Weights of a small transformer language model.
Training: a variant of Adam for these matrices, 486M tokens, 7416 steps.
Each number is 128 + 32 x the weight over its row's rms, rounded and kept within 0 to 255. Layers, rows and columns count from 0. Numbers have three digits each. The size before them is the row's rms in percent of the matrix's.

# layer 3 attention key, 320x320, rms 0.0328, rows 149-191, columns 0-79
097:155159140141150133135128098105050088154105141189140197121134116094134090055128164136163064164150137099135140124166145107022087185111134140105120163116083110118134104049148120188125147156108119174116131136162160131139076119140101134112060166
103:150122144108125116128142165148141115110119064087088109128115150163128199163139054099115185138115139152120142124107111146171129106123152173151147049122159153158071085171152107055155138074123107045113161100121113178120145144054136143099137125
103:128119142097175185133130071114071091158151141141146193102146085124166109083126168138169055169123129122137103108169157136095126147134154171095123125116092095149117095098159122153124158149118109128118089083107126138160159067116133087139143184
117:149118137064117084136154198122170115124124056011123140183132130123093165180124110132153136149127206124172147142063105108224137101137133134121127074131132145118032141112109144093115118155095149128128162141155083127121127134097140086169135117
098:107052137134089103149143068058165134097137130158103169113092114107119149179149121131079123103136077134107117131103144123089166102098125151155158130098178100151158137162076086084172110088145164128120093149134136154121119139115125125096156098
105:227121130083086175131069107092128140119115126135104047107146136160126133138127134182150186086093135120107176097144114120145187167134168094099217188147091096154075153140105161085117129126153059100081087143132178091122158147094183081143184158
107:133130168143123191095151116150066123197127138142165167124119099137123070035123137158162091152085162150139101104128137149124092168097128152092166137159109072135127149077123141165094120175135113117147134138120143096143146088123075116189135143
107:134107113154142076163131179164187140074107099068143090152139121159111151168106106136104196103144126106146146144080123120116119094138143117130097137127134148121073132181135098095130130060162143119114130155143138171115100174126174138076122088
115:136112143143178178092133077125062134153107203211153161138168135146134119063131181150175130106142082111119099146179129133111102149123133119137135162119089085142188135094134155164133137166122100157152099080127152145148121116128096175140138160
112:183107105101135156143077000100155083119112160137062136153149146115111148165123075151072066094154119095080116118139171154099123149146162127116147150137144106044091155099055078151162141062129139102141133158134143165121122126096151139117103134
089:143149073166104097124136145084130100156177087160091151153135161182084133136141120125069118126145098134096099075163106152210129113160155163152157116123188099128188191189106156054095151138102115094110097161110101123121158137115064155149152138
100:190135140216153148125162130125135099140068117122181094100106118152132131109162106160161164162127120161120101155123080164155190165138105106151118143085162236208133123141123098142096131112177125156111117120085140155144112144123114182046114146
089:179108093198130142126073159131058136155100187145122162149101142076118132141106111126088098137112102114130118157182143141101154100146084145127070179133114144094082152103116100139111096214168212062138101138142132105136181085193135087190160084
111:100160129193170151118111118150111119174099229190106140171120102121139087120106119111099121153110149128113142125156137098147120168106151124124121126195134133120098106067184125152090120150161144112154079136108093042131143093175132137150117079
096:177137129131147151148150102116070151159079188151138127115085093122102088099161165125189113188086164087117144145109153115165123090097143163094090081104152100155128121097137137101137146229127121174120153154165151124140170080192157142180122117
121:134126164068113095107123117114232114095159042107132103105141148143117189144093087107080112070181130136147103097111132148123137088164117098177143151127112114166113114175074145109111163081133139141125183131114072166079123192071143143116120135
084:118138185118107176142186139156190131092152055120150125088124158174138163122162161078109173134106115159158141034107149156139097084118163157135217103170127111185143116140108145139144119087113117137163184124164171156127058141116072120065133132
091:132155094121087079100096091144119091108064116183061102130106136101090166160183106170063128096122162172093107183167124104174154139170121077135158155171095136068064136131139059134088079114083155142116090146111112129151127121166130075127111127
101:095112157147137111153194118038181098102122066086085176159108145100123165196146117094121130077127142136081147066140169162085178106116121106143192117116153196169075154130151141113139136044146137101131129148112112178088108125109113111070138109
095:127102112116150132122140123103074119160090189137082120121064141084120061104151111121160093174140161166099159157120123158107152130106110083118088125091089135133093164049165080119140126251144178090118115159146153074127150101177191155171144121
086:138126157063077131125132127166149142086134079068170133074190151149155153182104137108140102107108154145129151073137075123142106117125149142134161094108167093182147135164082138104133134063129108166151209121163085157111080144059149144089156172
090:133128150130095094131149123158141123121162098113126143187150121135129199150116082129051121105163109122109095142156143137158118123152108102125154172144096119086092146195124112124146107074150104151111141100134074149093161173132049119153170083
104:131123149104085102164160088119216152150183156135106068060152094181049096153123143152130119155123137062119086131092143125133169111089140150126086109181129082069091082115148129108091215160101106149095118101108091120133163161103117138135102143
103:112088150071106088136130053125190132095148102100108130149130159066171188187110085150067104072128111168094108124156142127079117105147138102157154156134097177141097143164088128133115153089141148104119112135127136144099080137079107089075147093
104:143129145102136109123147085118197104117141070067110096102121126128147164165106111113072143076142094120133083090121145129140160103123105139157164182121142107140130083186051138127157153094128112170136180103143120155076128186061121134115138111
102:094072136213089156132145124139109113124080109142143166160110127131119134150141162147132134080115173127131169143141117131030145115144143117132182127091129226178094168119151094093097054133136190132111121073145162128126128141111096174000165110
098:137155144129113113105121131152203153111125070126126104143129140148085218145165121094055114085160119113109121127125143131124151111162108092193150181129135124128105123208061109120112158073113106156117199165108091201069091184113138106099100108
092:127097136117089118122126099140160092111132059104115130090101175105114128126159113064172101076165114144144133072114118127100121135144160112150188084108159113146167125164092127131120106082114101147157156190127138149149081137062123128105099190
094:151129092082108170124124143157111114176141142100132119098151149141138075154080192085130130165124141100156097114111105147135074093091172135154125112122139083164164162081094170103157137123096111167163157120118151119127060151124146140168140133
104:099120131178171134115102108119101146102064192141140124148124139091151106129178100113172166118115161168153127207127152159153155170155156120149146116113117111220116164149111090111171092139078164126111162101129157131117116083140106188066125140
109:110151143058129143132149107090083152143132130093045127103126154096139174182115089085103134103101133112095163145107179174104114107158146102153192143110128115147105159136113112108092161097114176068100165182133124114124095143116128069129131099
091:083133125147108096102131078097163133124152137103094138194113140083130187157154109192068126070131116143092126159131155121065171157141137085103201168166089124091111146142110119112144091084123140100146150179124142137095116163123114142105141128
098:099143096088087158159112114127111132138136140111124121073132161104140113159134173088194169139125145133105132170128131091066139171069163132112147114102103130198121175084145124072119096117155121159114083165152176095161096126101180115085141134
098:123149070108119160145145145154061103167122148156152127063088125137120075113146118139225093171133124121198088124102127134139128135128082108123095131123146117148179120060135136128109149193127107141123097138120139119136174092138150204174123176
095:167123100118107081158110119150142085140124131171137096133174108158123142098178064175086110118114169169133027149143108052226147179156134146069124138170086047106099092134114092129105151076146076179096140107124119136123167119155121050113103140
096:104106120119094142128133168123104084111140132158039128127127143115126119137148103160091136101164119170106165108148183162097154158199116104113087185080112159109085130109113121155140125103161158110129148190183115121134148117130175126159196135
107:108129143151164116139147101146139164115104086145089150169112130071131180154165129170070157086145126118128166165123148129094162072117156068163156154120119191129086160130104089146120111056105191091113113143161115125107123150126085134084169090
096:121140130083093163123107122133058151164119148133119132122117119141138073096132168140182103179113118079119170126084090121154102151130172161106105075103119070172136142041124118085151130193128130151142099147135131085170138083159189153166118179
091:177122150079100155146115105151156107131176102087139100065157155167149081155107110057177123144131130154139116123116082114157103130093163166148137087082096106185173156106141152133124102118104120136138160159088143143152092155063162097101111147
103:141133044135155163101140110152134121118206118137056084077019157087135131135074139122172091088170100080133125159146159181116123134169136060169081113106087115176118116126136110133144130156162085125135118136166136126126148089151240180155129158
111:131151092172153135144148114106065139172089211186118154158077132110134092124118125129158146203102108116122119150142112112156113141111150142114112132174101153121094153074199141144145125185159161122137086092127139075130175106204112148164130090
089:132099155077132147121110096141064119112147160139128097098106166102161104139086142103194110175082141154103153089096117139167101155086141154116166097109152095203189166070135146111135125150136108140188139114093129132179080096130122107161140184
112:117123145123106092092122081107197121103171069083147091138132167136099176161117113136102138041149116107120126105118150121166171089179099116150162138113116136124116079197080139110117155058135100126102175162117067191060124160084140127102107127
# layer 3 attention query, 320x320, rms 0.0291, rows 150-191, columns 0-79
110:071162136134128152111141112104169150134130107131121103105116162093158118121128172110097152129148149125155139137163123073146197106106172151130133125154164123091116104188123148083114096042151114062093110152120124083070099160141168186096082080
108:148149162112135113154085178145077120149163115120158114139109116172097106156162094139150080140124126144156122119130096130105149137171090131104121163108161112093119108036123142175136170217096188142131182103118135142147134131145119074191128159
096:111167142101139111107122110127123139108110128154117109094124109202114120129117097143104127097096108153152125149129160119186166074131113118126149156128106112125112085117118139132092117124104112121131121121111093146000156143106142108123119133
107:115105118130140149136067084143110188129117091164123114107092146103133093084162125135152150155134116143103098064160145038107121134124182118127098112139142123158107146142142155149142067128135113135089133193102144095132168113133194131086056109
101:105119106073156125104171098060108133134123114100116097131206134141144166063147082146079175127067111166129114184147116184149130108158133133158132187144093127146117133132109106104125070137121123109123144148176119140130130155095186135131097176
115:131141148113137086133097198119059143142151138093157121148137162141104122127145117170135079089112089163153137095148114172110127127157079118117158161114107125099134120052110122151102150216100170169118171109119126149147118155127107076192129155
116:084134113153149144120147103148176079124121176141089124130112113079160143112151177080100160133134125134126135136110136154140161113087223176144109078183105147098143135180142139066123104051128087111133075122121130137087137129110123189068106107
107:162104135110111105136110171137080130132150124111099130117132128146131129157089108120142087147144130139137141144148113163123143159134085120107111125106116123126128179085107142156158128198125137147168148133150171170246106112118129098138142159
119:112132118144103154143139073082155145139066141185108125104149111102160105113060143170185153182085173216102101127116133140101153167133172150143083167153094086101096147125186112150107096140154136125111096073092142090127079140154143108064042103
111:108123119165103126138117144190131195142134172152148150139161122097123133119169172128073148108176107168124109064137132092123151119127161145142143128132197143136136146157146107113137100123104169108097119148106109133119090145116134137043071130
109:163130095175146139118138154094094105120122117130132130121050125134143166145161117160096122109145090139137130112144109114142065126091124046119197194157144033062134128116107233129105133175111141151122202105111137189147118142111072148104158133
089:167106148117115118150091109120142105126135132131150171158152141086134111108076100089179115150109168108060122090163140171137140168139154113101113165163154129149181184090143103141115096124142129180126100140136174107185128108140160083087119141
098:116078118114139132161147107145136115105119141155117167122180088075188126141107095103164151145124107118050115140129138114123116156125117112150140110150088104116102176108170121152156112106160158137135113133109144142255091155154087139156104101
112:163101152117159083127082142169118104130121142143120131136118153167146100140140106145103048102116109148141152168132077146109143156207100070102167126112189113141125129082097135157121135179118126174114157146118128153164115131165132087195136157
107:119177111134116119120128084120145133130130165132144085097143124130098159131154149115113152155084129135149146123105157126121122097083125125170105111130127111123162098189174080091146118075154107119115119121116131112006155159125142150089136099
087:049140126132100120090144160039081120094095077098145080076153130150120107179165156211102169117142125090157141164095072117115166097091120132117173068085106098066108104144141164125130126117143128095077090103075131167098159133114100156111148128
100:117122114137174159153133115199137183141095172137169151189158096125138107136109099121181136120128194136135108030111186118137120156125161198151125101141109186170119137147163142140204168158158171124170072104158122121117124104146152120122100111
130:138143127164076163109166132075167171146143133145126123146104107102143105172134158142149179193121121141126125110123173094121106090126192148187103097133101132119138106160168142066157149078152102079060083119136109107093108148128090163082079078
096:133096106108149117141107144081102116136133124152108119136122101101138133137147140134173088120139080143099119144140081110098143134164118087135137109106154147115162144019123127177084148136125119171126164142127168129214121120159116078183181112
087:150135105123121106071125162117100089133146112118112086145087113184099162148109118138097077118110113157191120106115117066154130100110090160094100154104141107096110094115100156175130117132117120121108142071134078163000137107111104109154089177
114:146122093151138163145132072127146175125129135143156150120119106106177166121111127140120191170097122144103103143129175149155116117121186140102114145152089132105140119202167125098131114099165104098146089128155118097103142111148161150113123121
111:104155114099157133103137141133150123107107060122093106126187143153094138134125064140117140081138107094157125135126112104137129078178140126162136078188192116158085044140121120100085111119127167147168143094085123112119160170129128125178174148
118:130133112138117158127134102105162147116114137173122113105112103090172160113136160104112185171112172125113099140117174094136114103091169132132083124156085118134143155170153116084139080064175118095125080130127136081058143117131105164078122091
108:108147104113107156107135132124135167093147147126151129125151131144116128103112171127128167150087131124140152131135181160166089122097142146166109168126080132106142134223162113102121126091140131096104115174149125123048104135115151171107154105
107:117131131128189141109119154130108118145106088104118089128149091119160122118173084094156182123136153096119097062174153140087174183175151166120166110124044137078159122144147164161093132110133125158104106099163136165115159161100141123102134106
110:141156105164137137114113130155170121123105163143158127134151124129106136122113180103119178178106143087158114146098167117148142092053157134160138107141100132149122138220144080072150092065161124089119063154120102088037108113114106182123160088
091:133151158138131102078122127155106101138114128127101092135100136175118156098120116144072077119137106093199132131134092137115162097102086153123113103096169168103130057116111115132106161168080153130139112140105087110002151097123142137127147182
097:113159126061126107113135170149090130129112126154098116115144128183093155157160162139113097108126089164198173158093086110120149127128051126088145158123142136112119110092100134175087127194080140207137154098126136144078145141152136092200150172
114:159127150119167123145160076087097124134097142135139113159147127132174116136141155140107117144088149104145036074128143128101141169103128178104105088080056134067139174143163156168193183108164164147216071078154133112125153120107114120159078107
109:123131126146159120159158090070172177136076112186183136140116112066153092100104137155192131205118207121113100118154162054103162146069129131139090101167156104088105166157180094119154154077155113117090084097118138085098088114162147113108124069
117:090134138136120179161149096094161192127125106184142136142114109095180116101117110143179192166139183093106045099129197117144108147092191156127118082171056141109107105180186150121158138098149119115097087101106135090094123138124136152090129066
094:126114100147127119127139193121101088151115130149142112151141149208091151152097086155101078096143114133179132152108107088093140132110083084089131107080127163137110096020094117185133144198105147153140167114089102114078139113114114086114135123
121:133130116120135079121111124145090083138095101103108126096135093197072119165159092087138050114095107126143165166157104164097130119170077127169141118146171135122146075088093114157106107167109132159171162127100129132187112147137127091204196158
104:165110144091114118151140094131100093121090152126100165157124139117160137124169034175115132134143173140131103118119147165153081195127147180097085149110044141121139158143140191161170163146127188099148132079159122133134152152157093117173106114
101:127133128133109130144176102124154087142105187155124134177077116116111084095090163113127093117106150092141137086095146105121209090138092149085123130057143152095064159093157069087119154093117157106108100137141108122146102102165082135099132121
116:083149157104122129136158105023143173160113091146152133124143126104173111119120130121162185170111154148104103107134165112100150183120155152152126120158080112142165134139154138134179120081128087113133086160157130102088099120121156140072122074
117:110121126125150114116136151101126127134136119140104122130129132154115136159141083173137070091110089160173128113144108105114155157149108141109163145096162125135122116041088117168135140182104118176162182151131139118180160135129080111171107155
087:152153155132160096109117137134097122163113125111130090120097114198074169118147111183075105128135100136215095148123073101101161092088128155100102143102126131093128089108088102130119130187063110128163103118096092156006135102136132100142099143
102:110147110121114152133118160116155095167079154186096151051093101120107127102124140154080125113097107164137148195092095116121169058126072134083106121127128119033108163102132133116138127160134162138186114084094093128142131083144065137189185157
098:121081131088191117152138148103110113130150099115109153166158150069159136122114134110126138150122137109102110140152104138112160167167112147126113166139104122166101152080128115126107146168162153135136154143103147120255099149149133097135112122
091:098148101099157108098106129106094129156107094123146123164171159188107125149137077135113049102172071150204139091138073144083162115110100118120124107112180109129119097066122153173086159174124136187103174108127134148099094144174116079188138169
108:086150107141132159102112140144178109103156154144148117122168127123114112121109140088126167168136143102167139131118125116138104109098127140129091105158112101135145104221169132104106105075146132084113087100128091131059134166118126164112131088
# layer 3 attention value, 320x320, rms 0.0389, rows 128-171, columns 0-79
069:149145148138151175166135087102161132078096106091095195113165125095092152181136098170167149127163136139167131092113151118139078141103179152121142109193116165109117118131203145114141092134176151142131125144113104131135156105136111043139112067
089:126170095137109102146151106171136166127136132160177090104102153127211089088099121170181158141086135135094101126149099135120160114141111137132131132086125097129148097167120103144147119135121142175143138115117186154110147175175112112113119139
107:170110108122170100169131153127142115083136118112157109107156173124167160164131125124176163085117134131142104069123157103128119063121093136106117140144124162097117119134140129166161139123115196143117164161144081161137138178110153059128127092
095:146112176108150128164113107101146114111116086092080181146136087110096189166171088133124132114156174117110167125111201146135083112144147132140143123120154114136077169117139106103136125101157131083104129164142112112179070068122157132186131121
084:097109095158114196077147133110197151171146181116123110136106087133156093054103169067101091141131100109132099114122131154140167162118105119126093109082128077111145130140128100136105106152124111071139132147080133104116056123112158172093111164
079:114129164114116143180068117096168095064107105116103131127129144095096180160125119156166106163115156104129152075102153112078100159087133142080136114159135122098112139140109156098133153116162108164114152140148139124154120165119139033149143087
083:105126179127122180118123123128123127104116065091105132144132119130071184118122071116137114110118181150160163118100145146100114072164154086101115092152146176101088159125090093074140111115140113062131210146095077134176152079061152116141111147
080:120130116106150110158072118115152118115126072102154107106155138119082148201144047158124126124117210129173138093121130121107089101136138141127131142128124124133082147146091108098116107162117123173118179171149138090144136134130130088140131075
113:137146099146108133138099188133130145076141105072156135097105178114150111107122157085145150059170134161169133131144098077092163098180059119165187084074141136121125132143103101140122100119126184119148208122136106160114123125070163116079143163
100:071142179130117090108118172142149108129099105158106105132136076137091121124119153139114156203105148100111130161063175121202094139115186152156108089162137124131062078105172136072143132128104148127100110176106126079127116089138141214134104110
081:115146171117167103134106145113093103184106159118104119170154072102115133177115135071070145126187163119155106135066187151146076097116195168151113098174108164121082152090182147112143137113129130129139113152145135137120115105122129144131102081
082:109074158109141142162114119106147134065103112101119137106163107117128194197130112143167097108160167115168127120124185153093072149112124099124125093134133161125109147138124111089122133148131156112147177149133126087168100168131135071150114082
110:160130104148116246136104093117095191082156161167120105110148132111172140133130124165106134068130149160155146067177129099104175111131091159130130065167095108090078106144130141152112073160116127078112154144139072121138141105090108092129104172
087:139143111179134060144140093093106098124092101118148107099118147116140148159097145152147152170137096088109145158110156176167094149070100112082174140135108165104165127124159147115144152116148120176114117106100106127140114173184147154176143114
119:099122158174109163094132103101132133176120122178053111127126092140128116088100150076058137138106145166111141128145163110132133164173183138128087085147145124133119087130135128124109141133148084049126095145080074116148081055104149164125097173
118:127128164111114138145134172099146155131123119061053115140130163119157102141140156113132157103142193148155154098089089107120138093128143059158126107102151139098065089114163129096155093143141203126108170161130039165130118125046154160082144120
079:164095116116119117194102097153118105091094128105145144160146166077107176173117093128150128181128162108092153101114172137149103127057166142103101188186103103126126115125138148115114153137164159135110119150154174090134110145181097100173136064
072:089145193185124139126098146100136077109135084107144130122137062152180174168151123130132138114128196137157144054100147100096134132109172159121127098169152160112138111106183105085124102113146151089125176092108092113130110076098140067177107156
134:185137098068115029117130123121151129124138121098171134113121203122135126146121129127195144103169065121138132103113085128100147102115064100167166202079123118139183167137111115146136168094123158192149110098174151183116123187140142079094150077
080:146188099196085132096182144134126127136121166152132124141140128145185056082123172131141153155126096175112082157171055114181167141140123132147116129103116100139124089137180131171126128118074121158127083109161134146094115116135119181104124149
082:112080123067140138180100128140169144074144103085147118112154157110085147192163087132127131112174129098139142114111180153122094136148171093136089109128160124128101136095144098096162135128133142122121173178138108110163108158120126091155124055
121:125127138176153170103100167101174104147136153124048136118103001120130142123121161080116136154107197125137142196122134108134136130156200164158117057116140159102083127123150118137105114154121150060123145176103072124124046039086134139140118124
074:112132063146144138085123135136112145154112142175108130127136078140135130088124161124115133126097096106107146173186116131141130153171111160111128127137139132130178115116118098159104126144080133092142116082149137098122145102124076138194121162
080:111128117135148080141153116127112157147135159190157141136096152123153087076095177167117107149148093148111109159161094137142154131106077126113146191099115125155170111141116144188133179111087123159134079065119196146126175134125126176095123161
123:136150185099158080134139154143132140077152089071192118132142214149133185131156084134123122063089196115160109092094109128126167084162067136139114121128133121140104136125109148116137113144085199165119184112139105168128157180119118120128127129
125:158131089134118121128105168133118122086144091100177127105103210114099140099107153162139169101164129126128140127131091109136130133168062113122151144120130111150130132154122130144132109115120126169110162113158118135116187137136126141122142102
086:146088137153138199090114057101070114171132165198127147185139074109137138127096122123095124162146127145119164106166150145132132200154170136149150140125098138152107081120086172136097111116148096086105129091127110105122124097141100155142094148
081:169085134164150166146092126067148124074163131107128151090132170095145146169128113157102150096121094133148109085156137141124073082143207136075138064165135174092063109144142110143081109156159143119148146140116117107133120113152158045086095140
079:145118119162102150099173139139084140149151174194128129133113135178124061105084110134125136135103141101120101154140096161147144176173114131162114130101133096139147086135087136147097105108144085129146097161136142133121120170145095127107101118
099:108136175113103115107129128144135086144152066053091115122111107137079152171142144118109127082126163154127125110068115127184110099134124132139122099110170120142070137113122143091132113127147125085124163168122072107149104093086180143136126115
084:093144093159100122101176137117136134142146176159149085100143160131140081061111156156130124101087071163096084134161083111142196097117098098138173121114116138146137125151120148133145137129113118143140115081112166171083153108123108138080132192
140:128137151108118150096146150122136145177118093132071118144147092160107097142143124120063082157108117107116124137130148130111120138097161137118114080142128109110140086119142123094149120115139102100146046107131142119130103100132113172115110147
112:152129101071139113153144101151101121068128110043182106119132186137140146154129125158154147133142045148137106158174137107148151086107091102099162172102108142124118137130100137164128157174133142167142164181152145203116172175054146129155131201
093:108163113158163170139111139141142088183109168206099146149156082111161114124150144096111133133146176142162128109149133150106125162125188149114161085164151135106126137130196125145125119111075132047134031119145116068118146092172097118148117102
090:157128174101106119120131117142144131075127059051190135134101171110094119108115124164139087134148107146107078121122126147105140115164084089145110138052168123140136139129062119132099160108189137207096185121138116151139133164061125120086125114
113:138133137204155167113099187125173124120128107181097133119130070137103091103141152082114098108107236127139138129124128119072136168147121125182088028140145129087124114102144154099153104129147166081122066070151116044142093122166092128130105054
129:088118066152105121120133173151127136193103114204095133123117102115137090155138170082108142187128162123110148144106192133110106160135122116117171078089129127110137114141147113103138113111155159177119073102147171039115105140177121070148143057
086:129188109138123113076105124132142142195142195183122139122107074148108092175094182129122150128114135115128137154150094106135112147112145103125175123175102137155157129120159132170139119102038111129111057105134148069109107125194144159124132109
106:137113147093108141113171150147132116113142046084110121146145195147119160085152069149079121083123102162154110149106089132082089118226116093164161094085126125134084137113035115105157091134135081110121204141132151140105108128000129141107121176
098:143107116192103145134175179142103132051128120131092122112117150096181100050148169131158144210170096152084144136088208140084110085085150100121103099119128139114125120177128107070148136101194140097145173124133134199162131110089131101099145143
100:141112105192116146150090139134147120154115159196066139117123083119110090120126144118139175155106171175120126127128124100143098146116203120111139055191137113112117134129170092138157083111140116051105021133123095054135118070196119106128127081
087:138149092149170130116101102122101106190132174168134109107153073127126124180080124128120173140083093120115119116182068143176123194094135119067186176198132142132126165118178097160145151099080139135112058174121158085106108128210158124160128085
088:096143095200158116120133186144174132114105117206101156094118109146112068089083185090114108102122210123130086110083139135073138159121107155112060053145138154126136077110098143127109144099147158152134110081177124067142101127144128152169104044
073:140093086151145162162146056108097146182097230131124117122163060150153139126138171130131158122115106153116155146143088129128130156097122105108203161178087112117121136148206125134136150136084138111142029167134159083136154101164164111161142105
# layer 3 attention output (transposed), 320x320, rms 0.0305, rows 128-171, columns 0-79
079:123127143127118119128116126146141126139120132152125118131127112102153105122140133131136131135134131131059136123117133130126138120129125134133132119115125151114133124201152123132112144115116142129135126127144148136255128123159140153111127128
107:134152131138129129112119142124121130131130123136124127143125113158099118116134126117123139114124119141156130129134114131135141096134137124129127119136125132113130126163130130146101132113113122138123127119134125138000138119125136142119120121
113:156185129126110109086118146146110111151130098155109132120125095168095076134144142127137148124123127171087151130117117115172151113107160129118155094139128127068097108134153126149109124134131134137145133092150191134234137113166128147120100130
115:118108126110125145143129124126126124117135137133128128126126142104151127140122123132122119146138114120095127131131126126117131145117125133124124129127136136141122142130103129123138126127135122122125126136129132119255127136130110116131135133
084:116099132108170139155134126079084150102119083120134134114133129127115149139122103124116101131142093114149103121147139105087143124129117103077122143127149093175144118119087131100164130093134125154127097156086086136051136133111138099171139121
104:119124124130116136136135119143134121129132138130130135139136128102145130115120133120138142123126145131091123127127125128123125134134136135138137130127137142124129133238146119130135128113143133121128129130136141122255128113130139137117120144
104:120129130120117123138124132124115133136133136131120120125119131119151124136141128129134132126122124124085128126133128127133123137124139134127126138131129126146130135062152129132123124122117130140122130121132130133255122116141129128128127124
104:129144132140106127117135125145132121146127144130127126129114128121160118117136148122139140127135131139099141128138121142145120130125135132130132126125133144124129138072154128132133138132120133113126131109140131132255120115131129140116124159
106:137134152112127119080116163115062153141137079140093154143116102183123105145175123127125139136125110150068115140121127146147127119107168130074143117140107098111139119016154126137137114120090117142136112131108125167086159096131132129119107140
106:151080106142143145176177050129162122150137143090153107136134172046161155141105123165132118111139139092143131133140113127105124200131082137133092143125152131162129166175107132119124180150167128136111092132126122131145105151153113113133161108
088:131088123120128131139143104125149123119127135110145120125124131079186136146124132157160106149141144107105138142125093135128116204145086141116141146130156121133132146143137134120153146158155134114126115125104131096255127138150128125158153136
108:120124137129107135139121126133126129131135137132127127129130135107137123120132130127125148128129134136089131128129131127126121124129142129125134135126128129124128131156139128127131127118136130115116127126137131130255127108125131125128121150
095:114161134101147134121122161118078133146123071151100130145134092215110116147164129100121119141108103147105123124115116089169144160105155121098130109141141114165102104107116117142099132104113135207138116133087152110132149103148101138155132113
069:126096144123119128140111077152195107126126177102118148143136147084117157101116119130128148114103170108118124144147125150137111088170120125179116142117151141119110133219145127111128146154106134080086140110173172114137114128136126135083142086
116:101087127115164143158149106096122129105119113113155117118136140090125170143108108142109081123127106091151111120118149101104121150103113126127106134116128095185129144104084143121133122102129127145129112164091086111053112142131099107164141122
095:171139113130118116089141102137107103146145049153138099136145120174097121167119133131160107113099107157060111111098132083149139191087138148088180106123110121095084110092140126166128143118116134146194105132089166153149150108193122133141133125
099:114124129130112143129138112146143124119126144125132132119134122102119130116106141125136136129130143138102121131124133124116124129130129131136135131135131142129124136255126125112132123109149126112127134130135129119255123125127131126131128145
069:112124129104174143125119121132141110155104108135152117138123102102184094110137123148118145173110151112057115135112122104169081161150100153109110141141135133172125138137162159119127165118119154154105086134105118124255104105171134160108140093
121:152134108140073107080106172174119121139147150128139159123118137164090109147128148122164156117142149183130128121148117166138148115120146127132154128108102147013110137105140111153133100170127114073156154108144155164090134136086144123123075154
109:136135129118146120118131129123126127124121111129132128127124116154099125129123115127121124119128120124163129135123137124128133118126124124129126125134116119127136114143112134121114131127133129136134133137122128129000138142125129135121126116
110:135116132127116127132126110139119126130129132127125136133126124108138130116123138130132128135130136137100134127130132129118127135126127127116133135123137130121117137162125125118136133124142129114126118120136132130255125123133130122135127156
109:131079135098155163155151099094101134126122089135152135124147126075141148142141112143090094151145082094095095117110148099088124178123088123076096112140133086180141117123104143101158153083142120175111077165115080123133116143144119108141154120
079:123124136139150151146133137094119120103125130120123133134114141114125128124138107122091133135128100117180133130141136126111124119130143110132112123128110109176133115138096134114122134124130131139106140150139108112000130154102118101140113133
104:128147131142133140121129133133141123119130124120127115120136125147091136126121118132132133111118125125158123139123131136135132125132127132137141116131124133121140117174127128127121118144130134129125137128127105125000127143118129123136119118
117:167169120156131111090132143146122108162125123123109117131119115169149092135131139142145143138127141153121157131119097139175120137156157131131140131124133129107117150033152117139131140153137128132125136087135180120189131117155150140098107149
136:145185146134125101085110145146124126132127111151055130148089102214108106127166138112139143125144124161125169129140122149180141090134173154128155116109133130098116122086129131152103105142111140139138155094131178145115136099136111130112117140
092:105112127122158144188136130079175134087112125106120112122136134106129149106107100112101100115127084093168125132127151100093142133122111101148094127119136123195141113193088136118124122116142116143128123151116100102000146138108127113162153104
067:120181171104138123119108147142136116178124085134100107149131102155108138118176153084134111127115115152070103163096108088195117131109128158104167132141176130100080072139151111140111135099096148147138129114114158141197139087181105145130149078
094:117145118143128122121125153104135132134114146116112096115109132149104128111140140119116133120128119130164123115150125128130138082122133123128113106128117142144125131085120123135099127121101130147129151136127121133000123120111121127132134127
101:146106136116157120127133115144122130133127118120128132113111141108164133164135126142131108146126132124103133132127137138132112172128122149106121154128124095138132133000149130118146113157129116135117121131112138136255134133167121116111142131
108:138145146122136122123124142123114140128125111128126134147131121151108136133123116115124132119129125129152124135122126131143127129134130122124125126120125112117127119115135124136125132120118134139129124127125120138000135130120141137131118107
133:100080104127128132171144095118140126102133158126186120124149152057147173112082127130122097130111156100151099125125152116081110151139110111161119158127130134164150143103102124109173118121132127099124135145106079109120120151111139122149143131
114:151174163133135104073118138164132127160131135169116131128135125172142071115125152134137129113120146166066126107110107139168141138112151150114151108160115127075135120162165133145129146156132110133142130111137189141215121097193142145074125082
109:120093106124126136147127122099116132107128128118136131127117141117111154127125114136125117131128111114155124132126138122109119133123111115133122141116130124155130123144106132138132127106138131141126122131127118121000137135121138127140144127
111:129133151130122116108116140149126129145133135136116126126128124139139104125147132122128145133127148125094131135140124139146136125125144151128129126134124133108135136132149125118123124147116135101119137132126142139255126118121130137121118141
104:101082081131134147173161110115134139133129133078131127145121146057138189123135117132112129145137112097150111136132136119084106120152113126127091148088135139181154155077105122106117120081103147151096120151139062127069130148077119119155140183
104:089084088147125151167129152144160136150103159095146124122118129096092181060083116143125100130117144116139132131151138113126123095130094141158133151098095145125168178143100106160114119111087175121118113140117055120084096148059093121149115192
113:139134126134121126127130124129118134123132132116131127142140125144126134131126113133124135131122131133191130140136112139118127133123124120120133126122141122122123117046138132126132122145114124118127133120126115128000124129117132120126127130
101:140142139134146124115133130127113126137123123144126101113115112142154121134129147133150105118116138114073136109110136121135138133139128147111140129138113118116152143000159115132134158132125142133133132115127111127255119132151133123137136133
107:109113114117129137139116131110127135132129121126145130108116137105112143135132126137121131107133117115073116102120146116124123117129110125128121138127123125139135120255122126136117114096159130154134120142135114132255139134138116132153137114
104:095095117120129144152136121102110143112121131093130154129122148111109186131135104135114119119137117095175118129135136129105122125139098120160104148125130140164143135134096134133121124098114139157112143137120094111000135149099111127172150143
112:129143127125119122129126136122133136135115131120126139140120127146112120115153120127128135122147127125175138131133134136141133112127126128126124121130138126116120117106122144123128130156119127127125124120135135124000138134124120123135122118
070:088090096103125154181136133130165144156125130071156110137137135088139186106108122136132131166154136082136097113142150124094101099144119145145093153081119132143194193115103132116128131129089151134091110128130041128109121160097115127141148165
097:125132127119121142125115145119153127122132120144128134124138127124122132151127110121128103101123124108144131137120140120121129129128129133124138115145123116129133102186124122129131126139142128132128130126129135120000137139124132123146125104